{"n_layer": 15, "d_model": 256, "n_head": 4, "n_kv_head": 2, "head_dim": 64, "d_mlp": 704, "vocab_size": 2048, "activation": "swiglu", "norm": "rmsnorm", "norm_place": "pre", "norm_eps": 1e-05, "positions": "rope", "rope_base": 1000000.0, "rope_fraction": 1.0, "qk_norm": true, "attn_scale": 0.125, "bias": "none", "tie_embeddings": true, "parallel_block": false, "init": "uniform", "init_std_qkv": 0.0234, "init_std_o": 0.0, "init_std_up": 0.0234, "init_std_down": 0.0, "optimizer": "adamw", "lr": 0.00245, "lr_mult_up": 0.698, "beta1": 0.9, "beta2": 0.98, "lr_head": 0.0138, "warmup_steps": 358, "schedule": "wsd", "decay_fraction": 0.911, "decay_shape": "linear", "final_lr_fraction": 0.0, "batch_tokens": 131072, "seq_len": 1024, "doc_mask": false, "train_tokens": 644800000, "steps": 4920, "dataset": "wikipedia_en"}
Each number is 128 + 32 x the weight over its row's rms, rounded and kept within 0 to 255. Layers, rows and columns count from 0. Numbers have three digits each. The size before them is the row's rms in percent of the matrix's.

# gate: layer 2 MLP gate, 704x256, rms 0.0497, rows 144-178, columns 0-127
# up: layer 2 MLP up, 704x256, rms 0.0484, rows 144-178, columns 0-127
# down: layer 2 MLP down (transposed), 704x256, rms 0.067, rows 144-178, columns 0-127
gate144 109:118114136113132111148115114137103154152099133191115134113180096181117099136115120146111130144120109133133177121140124118116105066129193194159162148179154171125057165096085098116088161139114127100114200129208134140114198119203175106164116131122073155164185190151128129193117112095170107077117103166096067113160155095115143187115133163140137148114112105165162097211166134130125078149175
up144 107:108128131139113094120154124108185112158121162158171162148164125124129142124148156142153139076126161098229092116166182142083146055131148127158176170094120138132155174117105105172122139128197130132082147106083071084100113116141115155104117202120123107109132136128128122136135152155085111155154137117092152198062105139095140161153134113100123164126155126076112181101083165187135117100095
down144 109:134129066139158169155146113088145137101082110116158125161091160133090137096150106097147158138149116184133104150146123135166088103132079137133053122157156103154110143169182174129095098161166092176113065131099110145153103141111117113079144086177128124117119116165000103105131160041109172129080155128184125118113089164081087132090160145107179116211117112122092135093147144144119159134117
gate145 107:158149133101084124134104123077105165159112083129132106093128118074111153123146100206130167164131151146132158101085160097111167110170092103130172096119139090141176104193163083129111123133183123158116161161124122153109115133150122140165160173105150139188137132127121159105093140158097074122111121141174076199128100094117135182136100120119147153063132158093080158120172080106104159066163
up145 104:096163119142098126113163069050199162134127119108100119153168150136130125090142166132156107191108090111114104166119095112186124134102160151130100066116165180110142140123151131094134189119172141103060095161139081142123145136088158121163176158141027097120165105144167104141126116140108143119159184098133184155153145071102112178113111107108103136121126127130131179073081083115116115167117
down145 104:084177166104147148138103175110129117101165128122135187157114144132139146110136136113173093112130131117148134144120149161103169121104144114133127167098116124109126131135134207113125140115127122109137081109123206174131114116141154101123115125163097070083095087058187073132128121124190096097164120094154089099141087179118147134107075025064069114133155126188072132180092170165138114163182
gate146 098:089084121132111121144067093097135059179137072100103132125089121072160093099157107111161120131183115144119164149135120187132172099119128123112111151161154138145139161133136099214122118162121117137210159151151129127096105075173122130156140116169110118149133147081113140124107126090131103156122157121169145109119144119175226132101122182113115116151174141152130035092164070091247150103134
up146 097:151201141051138148123130113098106122131083143161148191123120119153144092121149163125189108117148150125145150147085117100137138142145125135099081155166126174128084171124070105135110136095066117123139151147151095199121185101131144159094183112144111095030106092104141100142108114143136149093051140150124095098158130117103156079132074187056112135112110140160147183110119133130127084148085
down146 099:156105116115110093111172069146104083117158113098103162215202170181087134178127126131180164091162139108102104097109125126149097174091113104094144137125066131118088111120097119116145116183056107150132131130115156124054131111090142175173077133123142094110103114116072082095152095116128113081113139158102118089079158167141136104190151114127136131072139117115091117181112072116104169138116
gate147 099:134181152145150148143164117133118095196172082137150127154127109117148142144197143171119137128097167087121129151145128051116127146141152148129117140129133093130122078082134165154121114061143123158152084182151125105104146149133158110131148111081132084156118117165097115094169136137177096112150160134130085107128116105073081170098131097180106063077142146079074133108160131100193107124139
up147 101:121128155141132150112136171073104120145095174127168102116126114106086163154116100180150126125134057134115156140146122083152098111145181166165209120200151140142116165117134139105158082114123108079145063156141090102147163171128162059112097133071107103156122165141111169198129121142123105101123190202103124105117165126150046164178156142121107126118079073128104140126161141134162104166162
down147 103:131097159134126121149159139077135084164085126157134171107093128118088176164121055120040136136118115104109126128108146132097132114172170166145117140133060092145139092140141101101198121137104100123109081141170136131111113137108104082168108158150085163143108150110074151127135167118104148126168158111116240104102141110070064126129134070141140118165123180106112067130093169095088123183165
gate148 110:095158111145145188176110130136198135176125163108132146147110182135108122168119131124076120094130108120171100081087119132079139102127152099114126076132174102153133128136087132123112123085124136128081101156090076088115089136151102112115090099176113109119110090152140106144236125133124097140155092155151120078178062072075141150067110142143196079081146123098143121154135132129102094162167
up148 103:138107112141159144067189086115110121075157119088109116087113147115134084105087137121128088127098099157084131173133117123168110140115062130086112131118126189164140157111147088113123060155147112134171159092177114118092107124113157135127144186156105138147162152162121130039090189111140154135134147099221113138111138089135116069110201114119110183137160122136107130090106088153148090103166
down148 101:137149135138163137137086134122221203169135145133103146145101144136129083173139133113124112106091058060159108122134123165109109122100196132133177081091156128166148127196121134097138129092074110127121102163119154056128130092122153176099093087139156163162090093094115125120160108139106111157131117147131147094176085099134158129113129109100127148117146145177111179176169152155105097113096
gate149 097:124112096134123125127172131182113156178145097147153163153110115095127128136115164135107055119129084113179158109147160122124159161129095132130115128130118071123098145113139055142155095159092149161154077139101110125134106132151210099104115188111134130095132087137107121141122124178117133125107070084161111166150108122237116132112148133087125147142065142152204157145136118080118115156113
up149 096:134085100150188101065086141157094097096152155125115098107136183085153094125167139097122102101141149046118126099115133109176179133120126095167160112156136090127149123121146163084131136141118116089101078165118145140137093129144150112093093186124145043188195109128115093089129111139139157181171105127133145147074106094154191160161157107134161127125087084116099102066163122134160064142113
down149 099:142134105148145089119162132139192153122123102140116114124125175118197113139136128066149113113134145147159138114170152162131149156127103141079143079038116091071104185126120090102140148089150110155111103127104129092138150156122113150153083130078097145118118194127219176103131121134101136125063114119173226078086165095166123146129168124115072186132077132107148131209145091154205168096196
gate150 102:083097140162174153078063123111158055149155113115107118149104201072099113150071151124091121135070114076161133165165146118124153139090147187155121157170153161098117109149148162134159147149120086150127122073124137186098157136143141177132114162115090193181152122167127155108156141136149138122112164169138238155203135084144081121106138073108070153095111105135140078115134151076124113089121
up150 101:135123105158158177141143111109170152108151148152154142162117113123152110089075117114147193106089085144156120144190145098177163074160174159149170110086140157086122114192083135073151149114126096136097110148168094093098160152216081116123053102147129074094197134083140146166133085152194115185114129127077145129172129134133122179134167107117165147164179085112113133100077123222137121113138
down150 102:190114138089114082127107109126114131096174154101130115095134157127103123092128158087120171094142079127146139115119105100169209127148112147089127073106158120110103123128173120132126090122135110161107106131116110049121169128112128149111122124087096084137079105144000099111120122170089171131102073125128127139110099081145163138151061135117133164173162114167108095105154103110162141154095
gate151 110:135095135073143105122100147058187102149069144117102131172151147103139112192122135082126081152140115039133147089113208151131172092170171167113138144159148125145081112135112138141156140181172063085145104153113126117148139171097141095059136076104146127117131112128147119212129124106126087210129123096084154153178151050120087167115162119148133115099087132114179123151157174150089164119128
up151 108:159179136181042127119097097160094105162136136162211125071105142120193202102145143113120138120117111085122126082147112084146070134091126069154114109099108084106112119126146130160122140076133110123138090103105133090155172149101122110132120174188149165156175196073090151125049178153129180131092088155155127180169175117087202122171130171161138146189120153206113091111123077126165095143148
down151 104:101132122192105126107117144117073123060069129146112183085063070079183109159146103126139152125118179108158167167113152137081068101115107109139147144127117186070121095144129111172083102107112102124144130107132109072092149133168093129157121130145127134190155156072009149098131149110165147127143146189159148089138142113066109114144129181143167170161167134101115079173160145169101143084152
gate152 106:125170123097123110114129133163106103164079094107140115180155123150180112084105147105081129118122123120087081087133177051144136160100112137089119165134103134061098112150113137163145119078125156095148176157164086107174168126122117130161133116134131133141163120118080158126169081203136091075125113183119126137141109115111150184137123107115164167152135113137113106136133094111143122113146
up152 103:102145127170135141148097123110064194110095081136127149128141098133107111113167134098144116107183142117143153146135128154167092142096133121151140134181132136117130146109110094156156198072071091149124146130141094085073123141103126128140091176121069187145138118211091124166115183126096159151160130152141088144089163143150149110143130105149217147094051109163142182121071111119102109093109
down152 098:099076152112106123142149135134144166136167117119086167115139059101114124142148203097154133121178115148138133185139124131147079077133140094165156102118063184098111111110129114115091153128123129156131145016119131100073108069153105093060098118137106105177139131134159106138165129121113148111107118162108026101108187147100163160141163106069189101141110158156133135144086196169152133124095
gate153 105:156138136103145108143203098087140156146134180104116099161106057168123157120106148118111103218085106161147135121102095070116093129094147120111152150118147145137082125172152125102133127027117144126147156129088155109119116140109127142109073070142155162085161159161109117124146082142169158170076136161110156180153128100103155125189093138154096086187120129163135067119131149158101166078122
up153 102:173098157092121049176133085129133145112116193142185107098121151142078129071144129118141143146164136087150119216119124082089080139100120152091197122145156078162124195113154165113164109208211105154137141089151107180128154160136120154109199157206149065169148134150129130106068116087112094163129128111139146144060132106157131124136093112157121137139119175087103098155175127106163109139161
down153 101:140112177074126078151201105089125099165106167117067196141127095136096156125119138096049157135135120096097125094127157155090141132096172148077183133145120112135115227103107121092153134110174113126188194155142141104179107144081133207055138108115117178123160099082010153106157103096127146142123176126111080148076136156105139066163122095118127150144147153128121061118120154081106162136147
gate154 102:115142081072147097131112104111070140159112092099142110075107091181121155161117061143150181161175114178164127134047124168130111123154060126105171094188108179169092069141120104158128150148072159115089104182102113057115115147169074094124128131163093147114099147100111113092109091154220104101127064137115090140128199128138081119161143146133154144152128152144154129106163157103139117100111
up154 101:180157142181095081131103122096085065132136124165132109126086089140113098104109096131157113084171175109135140162124203113079147110135147111103120151098168120194178182118134128142145100094117099100057120103107112170126096080148141080159167119123154106168147167167096132102102185154108108080131127097148166100142163154157125119149115136123114141075150112132102140114124097060219098115134
down154 102:107109146097147154113127209104101146095159124084086101108174113133118045166106119081077140157100141139145188151092166174139113137141092128162064185174103105099088122120090092097142135087126141106123183176158120090096125151153145144110167139074094131151109107138037106145128118122082118084089126106133089070080084134103111066100131109094082123154117158127164107151145170149150160092071
gate155 100:190050119077122171100118103123148163109136130121126107123127156082117132099138130166071159096148139128133138141082132104116136118105150175073170195120152202134122107104121186158103116172120128130130124179205121092128125132112121146072121111122168197137131177145139135102128136148150101167170073200162147078069116169169123132192154140152179163161168159171103106142140128063107163070111
up155 105:171136108115093126150168133103122069109126168092143124139146122091088175108180100115138177174119140135100150173120070138169138125165079146141081148076142114091179146161156079223154139098097122109133069149179140113133075133154134090132147129184179134125146110072102076121138132125155082075121159117112094039105125156145098103171091135111143139099156092148139136118087145083179109101135
down155 105:070100126114099169124087101145137115086101118147134076081099130139126128135150131139121162075159098164145125117090097112121137100129141184187118138132103151148153097132102150151134088119112063130103126107130093164093107171105151068184121082118086165097093103094196149120124143195130165112138172176118103122098121079145135126055114129107133125110140075165163209129177111117108110160145
gate156 101:070102110105177147127139133163114114123137118137096103098148150131155129104073219096091176106162086134113151195126150122134123107142105123091189101163116106172117127211112106102074192145149043128146110099089109153147148104150118084102113166127168188095113148144115108088188171109124082137171171158137174136152141109160085166092072124148096073113064104118162150078184138151121166112160
up156 099:123081181088102178131176091184082094121119169124111070075103114115158068146132104150165166140165095162103126124109124103110141156135154187122117130127076141174081101087162112147137202078145105105174086178141147105068100117139130121158114086108138139048128116119134094169169145166051081125117136078137125111160141177112146146110169115107155140125138096092173111109090096182114185132146
down156 099:191182114130134143136144156091096167130126222072115107148145170132107119108069159091095116184133119126102121124090122075131175178099166161138158078119141106152101142123084134104145190100114085101201118144116120165104145140152138080149151120101139057155116074110153118107166151079127143149157159187133108096199083114110065178143154134059141097085143122128148139132147109149156119127158
gate157 095:137110133156148141188109115115135109130101129132110124085122122099150144144095184191099147146041167098128169129162152123160070174117097087144078121095121093165130102216091146099111078132123150150192142129156080092099121100124117123136051077188127136174169118099144136130087127155146123176112128124156184103149122093178130104100132143116181088153109121130085124149164062111153203104155
up157 097:133078218147135050074156133095120112112162126070092143096180156137132140162106147145119194124178137112204096065133169117161141181127176104053141188104158122128105114089188094139141115127122162152175086166062160142129129172173094126085112121131093126160103170092139118138162103131091095099117100109140135135135129153180103108136163077150154135061096088090150093086149112143138137098114
down157 100:092114101135133109159173094092153138114125101121133160118136169146138124145120175087116145136138170115133120096100138139097125186056133150086083136124113211136076137145154178161108064107090074152124093118133079138113074140072102079182071063122142124100109121126166127113119160138129144200144108148182183135143154132162119116075121102092173084158094126062120099152172175123171081141136
gate158 087:100166089184098147149112150113171122120126089140138180167133135179223176134098117116140156226138149144144123148101143099138059098097139140173030125149081214131158142122154159096091136105129131101097095121083147158150109088111090141159160131121157156130115130071136129101169099196155096165120170091069119110115105163184089083111141132101128068144134145171166056123166146086082098116127
up158 087:114144113136123145141124157090116074158101078149078142119105100114106134182161134118154150120109178162123110100164136113086174083174098216132149124122106067105111117144123085126143089127092145140159104164151162132167119180132143114181166174147182163137096152102129168095101086128168123151109158125119102139095174082175105134156100119124132169118100095156084114176177091153129106111126
down158 090:160108152134096118130104114128123126117061154091169103163122159113171141119173151079142127094199103112184167077099077143120110114132129110094139154052176096092139158086152124107126151113106198121144066143114135097096056147174168106093136136144115146127117091175210123122121125119062171088168152137149102138090170155070129096117097109126176118111128130107114149103099112129136123071081
gate159 101:122064096089110117136143129109062125135133112120120110123146114112139119139142142162097113109153100112137094142110108152151112188108072074114144104138165121178156169157124143127130101141150176097085145082156130139119152178166070106109168070122131110196132133078129189128121122121136126105124036146154150155170075103149185125104072097097121171141141113139176127138066143112070169176087
up159 105:148156107135158172122119188164171150092104181156133090061131074138101142124138163139145108115122121122190122103108128147157127096137116119136169162091126120139191088151128133168097162131091136114112104117121138055076147083123108090102116126108134148129148142154142090114081085174146150114120158096101107156129108165097109192114159149235123107128180121101179150161125125147086108148126
down159 107:138164112163135097069113204138132111120100124087148100101109082146130123112097126136185167159097098144114191138112146182136081178136103126153096133144102098117152112092178120159202089090108153171178145159100118104145113161113165137140157110112121101148122117097255132139148147149171152166100110174120138159128146095084077128130188124142117127126147160098150133153148107160114134100145
gate160 096:165133122072094136216047079125118124131170073104149127180155102166145160087101161133094112079100172143145120131123181108086097105096144061164137123085126095125116133157120133178154115079083115165166127107118153143153084176108146125056132088167180151109163144093148176136182157126082089126147115133114159156091094132139067194160102102075135100141121134111153126099119133113105150151107
up160 097:178139068091130167108075109178163170105126106119118109117084090065171091086104157147083150129114172150159135143134131133132175096117177131155095136159152099127156072085078177114102186158096127156133109185079141146184183098158118119159166171121086156068100085154165211142103106139093147086120106146148154060111099111072081148151131121083115095136156128125128139185121130125064128194141
down160 095:130143128189108181154115227185145098077166152122123165089141197179082093145113153095155121168145170196123172097161127150125165132168135134147127100094093083126123140141131051099113131144111108141155164136111116138142143161134124110123138126125089092147080120083206084131076085089090145175123166105166111119126142104092164135140180148109105105157136167169113142162099087137143082136167
gate161 105:099133113079182090063093146083124171131124105151108077154125147169113127131144175142137101099114065131078092125158187103179140066150152078110112137143133095141157112099159135120167107093163138133145127130129132146051128094175118148168142133150172164113146109162142173116185112091122098162132113123225110122099098138137091135173111132087157136129161115135094140158169133101101101089187
up161 105:175129099114134106126080131113126134181210102162152113149136102107093072133105172107163138102130113155173146144065131123084157089100099134191090114128195158135086153168154183061080108187117102196085153137177151085086123113132130125215143178130109139136145172163114151116162138141180110048174097134081066178148138130182114104111109098128119165182135170154100176128101186167142159111133
down161 103:143111145184134163115129121111131204123080076112120104094127147107104144145195100185136148112134159071135083122123171145170145123117173144178158089146087152102131152127093099119153094134149091104127136094160136131151161140144125123079108134173164155150183134114248111124120159148094103154109132137112229100100135076140104061117170165166104119162133148158147123113136040151109105118092
gate162 093:083118138100140134124130159117142155137129107140132135164135085168206146140172165165123162096091146112116120155128150114153168099170152090151057113108116162075098131079125154111103158084141076089183129143117136143086121170123175082087120087159101117179081159151088096150182083168166096109167140167073125072134180200122047106144137129108166097133117087085130069141093157109128155126102
up162 093:151165222102171126165161102108143128164135109137144122117087107134091124112062057139126181130090108085154114078178143127134087080170119104115194175085158118059133128129168146076149119153122132139187090139161144152103133071137148106108128103114062158121146191151173137116047074112136129136142090122118107129071135152087143112133150112123092177084151113146066153032104086131180166108135
down162 095:143150079110155102141164139162129103066125097142060104135135177079108120155110129124108139136119134137099194155164113139201081209107151142158098137132109170104152188157156154127104142098147135128144090139161102104125163142039164130165097128065119133130153070114206146097120114097106205136115120132163080168105123151126130118112176097102140084134184196167076171106117115124080115096194
gate163 101:176187131094117178162128139165061109112099141123135090113202090152087144116095130146124144127114090162110150107138078127152158115142069109086125073123115142118055155198100133059104116122166133109179119149124098125099073151115107098082128116155111136144106185115114077120151162130086113126114122137181117138103121083183160157141150127173162162119124128160131102164122121144114181100109
up163 099:104117139159047133113144107086139105130145109190185096140103130173136180118172146138081212134097133159128088194153136135105227143156088138135164142169144062180166142142115109148145128135107083138115084114095124120138141059092176097108143138082166155117088130136109154100140141174154098127155103136124145167132082077128121111085093071138150125113123140151144146146106156132141115116155
down163 100:196097118131144193075147132124117140080141114175114117108096062123126114115137111181148167101159110127115182145116127173118178127142109097191170105157133129070166129195163126088129095099148098124137158120151107127108116163109140132060104121122121211101125153224163075116161123104219133052118147145162106123084086124193180092156091146135168133100117075185124150135159114104164151139105
gate164 103:203148139167122084133121056134154166183128129155114174116113132057159119140118109142132150191138085116181099109071127103136185092132048103104149161199098131141133103102154138126062165125150090139141109126152159130072169109116097129108139120101136183137108078122107116108122146183114139102141097150094137160121112101129163139055150141142094105127056143069162130131144110125161118107078
up164 104:124094107119179168076137130127138144180129079163142146192054125177127130120134182161109168144098152112103080142129127154183159189150161116168099105071204171105117130159153105130115133137090134105140118140143080138104078059118150097191123108165105084136167094140123187164167105134132158085126181121161167187132143142140132126118168116085177101108145129125165084142081094155173124172124
down164 103:127130108121096157143120156127149069108129088101167168116120093159117177103122144159076154090127135138210105163070115115157112141113124106170195145086117081135117083147114124108112113123115208084127137091120115136144092132153086048144163133175111082100122138109152094092108113100108169134171157143149113114099168158116146159140106152158138157172133122120126096164166094158126119123169
gate165 102:162160082144082118180201104058127115143095098176122120109189103174109157088086161103109172155133093125138144101156102075088089151176093121070120094108078127161101112123206140113076171139180119121143080089128131148088138125089084111078123103119162104151111162157096055134175095138159158131115148143122109085182109123097175149091129144097110190085099118094168109139209150144110167144119
up165 101:081140130149110147079110107116197133112168093151123129149120122115120117140127147127075177172121134146186119172196062110115207190138106164117153177134113145131131160186109129123163142140110156128129140115122158144139121164198161104093126112113141134123125140104115136115180095145139129147244153114122122187127108157129095078136153031101102198113078148113131137058102114094108136142091
down165 097:160112142155161128120091116118157146126170135151117133147095122086126110132164117132129126089121170128172128102046115172138158100037137190163151210155160172134176145123156162193133094127055139092164106129172151111090138104173184135147101161153200083139152157091107165143120139101113132125150099158121118109074185131145041078108131024088140114145141121157141144087135096099123135139080
gate166 101:159088143073124093143163116132141134148183160132144100108094169151203094156140150131150218140110073142129115129110119150123130055151165106110162096201105149107084178134150094108118174110129114149101129094139112123139150101173087178173118090151127158126108092191118126097166216112151137075096148147090127113096154179119100100141111132147089120153161176092095128145125098118099103098118
up166 101:125147198116102140134129103183121154124138167102117045139115113141115162145084118139148123112110173091128113123102047132081147110100127171061131112102131140117177097098145190099122121104126106043137075100096104137140105052085153141093126111092088182096135109125135137117110036099077134118108086118128210163144112177157141090074157158085090122153155155152143153193143103085159130100139
down166 100:145122086149096160156125135148063125136102159083111081151104162124108104136087135208135142191117173122136159083137090108159111104041147134147145114093138121105192070090107139139118117157140188161195101123099141137206152155101103093140143119136138090147151112139053114114080153138079137170133130150132091165129081143048144124153113149160140122119187147128111092076134163115213117143132
gate167 108:164089161139169158111150131133114166136077073145171111169101116114139141117097147138113136112063130144099064138107179118134087087140082207116199070156136123129120079111151194141135158178153113120134118126124151142129043129116169101071127125167133128171138156089084142124140158227062112118114111131077172067155169101134152168156159136154145140150160111105191147148154139120149157153124
up167 109:166131157122145164137117152099171145082114119164211118113060123082081158132078127091129141097084136091156149111113144136103127115155136107124166129130146139147108107147126131080116194158115146095144155097117172135146095091157116120109143143142173142124127112110085143062042150125158147128149164101158140099140112106201045143206127176126130173172139107132169077189118101174121102097106
down167 106:083138132112115137156116081074105093108129219114172141111111110126114154163142140161169146132117120113144090134118116053107222101104126130092118111153125142150125151174100117077112127120157183168158154055104057113064157093148081155143080134122152126125118096171207109144114111111161170146125135092165145136063150182125164153147084163090182141098131165119139109106141085130171126092139
gate168 098:107081133064175182120135086150116170141094132172121105141102076059134131145135156135109155116176095176159135143147148127124110103182125101134126091181128107071122159113087176123099176123118099094146129151120154135152118130149093140103109098146120149118116114114131112123224121138132117180083107085157150170123085126073076152101090140137128163111139069127128084203100124111108082061135
up168 106:100129066120113208149126096164078102114113090132109128133099167125144071101084155223155140095136073073124116118084072121154134140130097138155110096141171122101134172162140163164102132116161131161109182069171141115144099099099091167097120120147125111178165146125087170093120102161134199147103146137082162125106172137098126158176158078152129132134094104159206144167114166073054095149169
down168 105:098087120089150139170068086148137091136154160117114115113092109121126129185106057081157150107107179078161132101124146138148165072148094068115119142101132142142099157110124053073097169111168122108062102161136089129141124080130167131080136145169098116110127132135137107113132179169091130148110130141078144088121121141125146070138120097138113132157136103131115125125112161110098098123119
gate169 105:159125099063112160158144140097161100093161115144140125127155127140177130121133154111122115134201158117087162084118174126149124071151111157132112071167204109093175088124091161170160120144224166131091131157089082079133078192142110194135113131110096154132128119131137100101125102191104108152133140129081155111126111135112149071124152164067165056117097156159119089116136135166106141145121
up169 103:166166089103119170122101135117119147114092182104136111130121098172144124098182151102118104100157084172082097147137109158141106128132153099134154120086186163128129143093068125112160159151149131101089164129098139112128110155073081125119120149147072074114111091076143167154163124125132118172203135156144094166127077131105050189142147154146115197111082087152163175145115133112097136180138
down169 100:143122106136140119132174151172097070215143108099031173130112138112076149140084062108133119112181114165146094089139144154097131139125113176129122138084098080167088078127144169108166092091123093109145132108144145209079153133153171149171113170142160131148138208142000126072168099135118115125088135195090093137110134160078150161122155063128153082158095100147092117090185140096155091181140
gate170 098:120124126092138115141099144149118108120106161159107114155152119187101137195123094158148114143121207173162146163090126191166106114136124093102096141127204177134111041056151183122065150125090162117098102170174106185100147138123098102100114068133173149108155140160102069148123115168114142129139137165132114134134102173127106122159154154102180086129199070153171174097123166172123170189155
up170 097:102118180120158144119102118086102148041063092115161077133088138155081183116081117113132147121086167148103170107101105128139099128085105130097122072154119151129142093115188115114074151136091069121092156069132161096121143161113122183117126105155049182226066135079165113202102146141087136142182161105091124192161150126097123145081137147137131148189129087123116150118180127146113143200140
down170 097:110071164165134133124124122134155094128135121133106172109120117180138128143141114129109122096109110129142078126140140132112108172092151151087201118138088123117187105041139127182155161106112116166121166157104169082155151100181138127139154107134094147130103138177034149129177132114063142162172133114106051093127142117104156144109106141143147158091132135094100192116094080112154116142174
gate171 098:109127159087147139118107083178105110145109089117114162111165116103161165119114170080079192183110119150139136063115155158122115123111129145080089088135165124065130134133074104179145107211121101195149108180131138156111134165094079169127113100178115147164112084159129143093139126158131096073157156114178111160128134087119090148178065117083147088186115163141081131111105161119176145178159
up171 096:108084097124130134138133187131189129106149149137126108065120086147124138115116169103092144104130127087133134213186106145133179162123111145126107088160167134097146139168156138135159119114138108091143087043162102119149152087143173123100105093092057160113142043121130114152128155114143110182142113061130111196151171154083116171152126126111112097124077080117103115103158110111180062118103
down171 096:097165172107176130113084155094126094168147147154124136130190101133103137103108129100152101105116123147065135134203133115119141140172118142147090074153193090101083196159061149173105187149115084107123140123120119124163145184157167131140129162120126105118072069110243107079083110170132146144163145075171149135198107086084160153078127104123168095147142104095180129117086071169083124131131
gate172 102:103110096145073163138067122133095143111066145133113066162105134136077130097142117141123158101119145159148169087130137097101115085143154173218184157178112164095087143150084161100080130136135129173161165100096123130170109171158090141092120065109082097096083150103121113114158087181140148134080117123132108179078077116146126133180146070143133144104115138120131107166133124054139159067103
up172 101:096078076109111141096133161176083119127077087134113181155133148158101130128134126162133144124091209144141143104157123096142108115109140163149169151146107164167089115103200161172152122072147147139090132067070140149121117103118118102126129118118133161071137104134146190145085172159063126112121133116132191089146177118072090130110138135161136138127161160175150134130131099181079126115164
down172 099:060134163178120134138095160092128116114129165141127109192114143148147117144135139169154119147094081114125118134147097124098198144198087096115061091157178137119178095105098126101140112142143110107191127093126159116183082135185154170092133122168188134125142192142146127176131142151127163104117108127126128125137078128113124182157125097151089143146106134127135137143131062140115117128160
gate173 102:089094122104111111136067114069132088137083120086130092089154174130094098138135163095140125089113149138162122098177085177148124095126127104130067150099152117135118170199097175094105102151135151102082123196161150117094115110102133122084150193153098141116072113145139102073142104148121106092103131074171098091143107126174138158199122128083108129154123125144148129147143180117123110173203
up173 103:135114114144142112096113135156108149147149141143157110127135078115116129086114103127118162166108066177126164141096121151139118143114119138168142134158129103127107104089131159135159150126091076120120086122116085177132129093174104080144146162110110098129139131041069198100086156134140077115136128150142122184152141079095156087083165145115116102104183182115130130108128064149110106154068
down173 097:119085145087156171173167144142078094106156134126189129122128120118144055140080120111116167110140159143160125105116117099128091177127074155111133153159089094165117110138143158127105123146124057141134139160132120098078115141140077162138133115158157144105177146140000125111115165127124098147157113173096076141133124084117112086098145123129102158110101116158098120106099114141154133145152
gate174 096:140147092117168148162088136124132140129193154182068099119093093086149139187145127155133033123146115109111109089152145090156180142184177149140140148141136107110148137101133117181209127143114134110171096118128121110110141102119183103085140134121099101099185140120155115166145140156255118126081101101123176149097115141138116156144205075145090107131169123149097150092099139102096135146123
up174 102:142118105133092148135108094135114129146099148093084054192149124101157153164158138135106105134144141086157120129198123131069141126145111155078202112150134154074082127188129154159138114131112095155121112182146150155157076194126112100127242151173133090136087142117099103109150113163156143117182082142104108103126113134094191211078131136118136160171117084133121121057103165148135120149193
down174 102:134095149177140110190140123162127120148178094135083129126156131176088126106075144070124172117133130083133133117058112119140114181106155092127136191148081203120202144133157180138117095203114128139135030087113143089084137093073150190116084159185121182122146132080074056115171082140163092116158118129100103185140108120113167116149064115119131165114133135093166161097106099190100124103061
gate175 100:087166123083143172089121126124145166139065168082182139143068165126139165113101151103097179085104115202118118130190116111165141054166068125080183138167090126135104136169119102133127103137116164159113143132127160076082127104127131110104159115159126194113173123130076134136144137111073122164109105128158113081111134092171138149085118159128129138152178150094121111113181137160114130128134
up175 100:147084115163156083095153015071161188091102145148122144157171103133155120136149163093109166095178139076148120106169098155090142099128131050107108142119139152105198202106119140057175149163127090163115136084135119162157138127137131103086150133125122132134128142122093177077130119064079126106160104092118083121148076178157097111131145171072092163170170117182152216101165125106103203160156
down175 100:140114088113109110124142127114226124089090178150113140144128104120141106124150103127163115187116153113091181165081100131109109132141127054180120130087154191128120134137112148127126107151139081112172055140093132129188147131118100155142159093146054120154110097155223113152142130134153135093122126139119124149152150160120182095103075148130091075146105130150120154112109081166191113063208
gate176 101:135125109075201111125103177107108181151135158086133159098128139133090117124144098157210146131139125136218093094100160155158137128144148118109176133118163100121160140141102122167104114134068156096124149166157124124111142074173089096184139103073087094163113110159107180161181147127141106135168181154177053122152108105161132079125102153121094173095115093109158159097129134210208144136109
up176 099:136120137137141155124057117054164121178104148181072080106140132072164111128113136128109106128106135133149118169114092067102090122138123136118141152110171208116126165134120175159121159158190118145102206148103113100125112128125130179179142149139096073096110152113113156176152100072156121150110130075158147096096114149149094143141137137193113181121115191113150113106188109127114157178143
down176 101:143154048120098135151124072104113147093092132132140075112139150145119133168122129130151120079099104085140115153139160143066131166131066104156110174128134129119161148106164147124123120128159137122113135104134102121165161176193077151093157109152102112134141141110251061133051133092142143182139156170085061129161111156072126165111130078156194132171165096122133102142072107157126124102107
gate177 098:170130157115112202134173119121110139147141115188106119160180168134187110081152215146154134126128118156148173103158094151127153120097108138162160105174154170080095137186148118161141116153087092115105130122106123123143068183067182156115134147151098139175089095119144121119157100114096182140121155140126136131120113130155095105159092101134103082123067121142146059053164146111165118144195
up177 097:110117091125143105149180119120105141166141065155150071127202094068089146095183114155158151115113124099137113155215186088188147129162140138137161125119137111092132131158113127098140137079115082196106198142174161113151099151120204100217126180126162125098174102156162108182144119134190152083136147144140127100102090076111149125109114173113105077168186145201122155135090140135101161109083
down177 099:092156099139151155112171178090132157129171109130083150087058137142135122124165114124172090076128122195102097174097155113127119117165082099100124145164138081177141114070145155104135156143090130164201103144087134119055178145126078135105159099142060117161176110126134142149148187166127102102154161114109146120170122118099112107169158145115142153166147122129098179122173105123184166082112
gate178 106:090140146128124131074169077095131166121166146116171087118091166104137166101158104075184198126090109142113097102160134145131191110120162088151113096154105136129151143187151128122137173129097066200125148138124136125142093073153086086094112142064122149152160131157142102078137110119159075142136095170133136153117077151168095159135094149130142133116163172158146123133153115134094161111151
up178 103:143161145151141117094108136139138157123126111146153152100121036096140108189154144127081186118147137095067120097172133138135139162119130100058063112064188121112148115175123109140149133146149152089134118142183126183122174151097141107112106150161160136174191103122121122103160091084137120086068100088131180139129112172108092100139124120104103139109150096096113130134098088156134085099087
down178 101:152078106102082115121114146122113148070147162054100112168140148118203128099093099128108107106117174068151138158050149094104095143083156155095202141152116098160109087104106152120127135113111164127095084056107128085131138142088117174129122158136169100083140157139051091109088157152139111094145110140137106108114127171109051111088100159106176075205144114151132160184130146115124127119203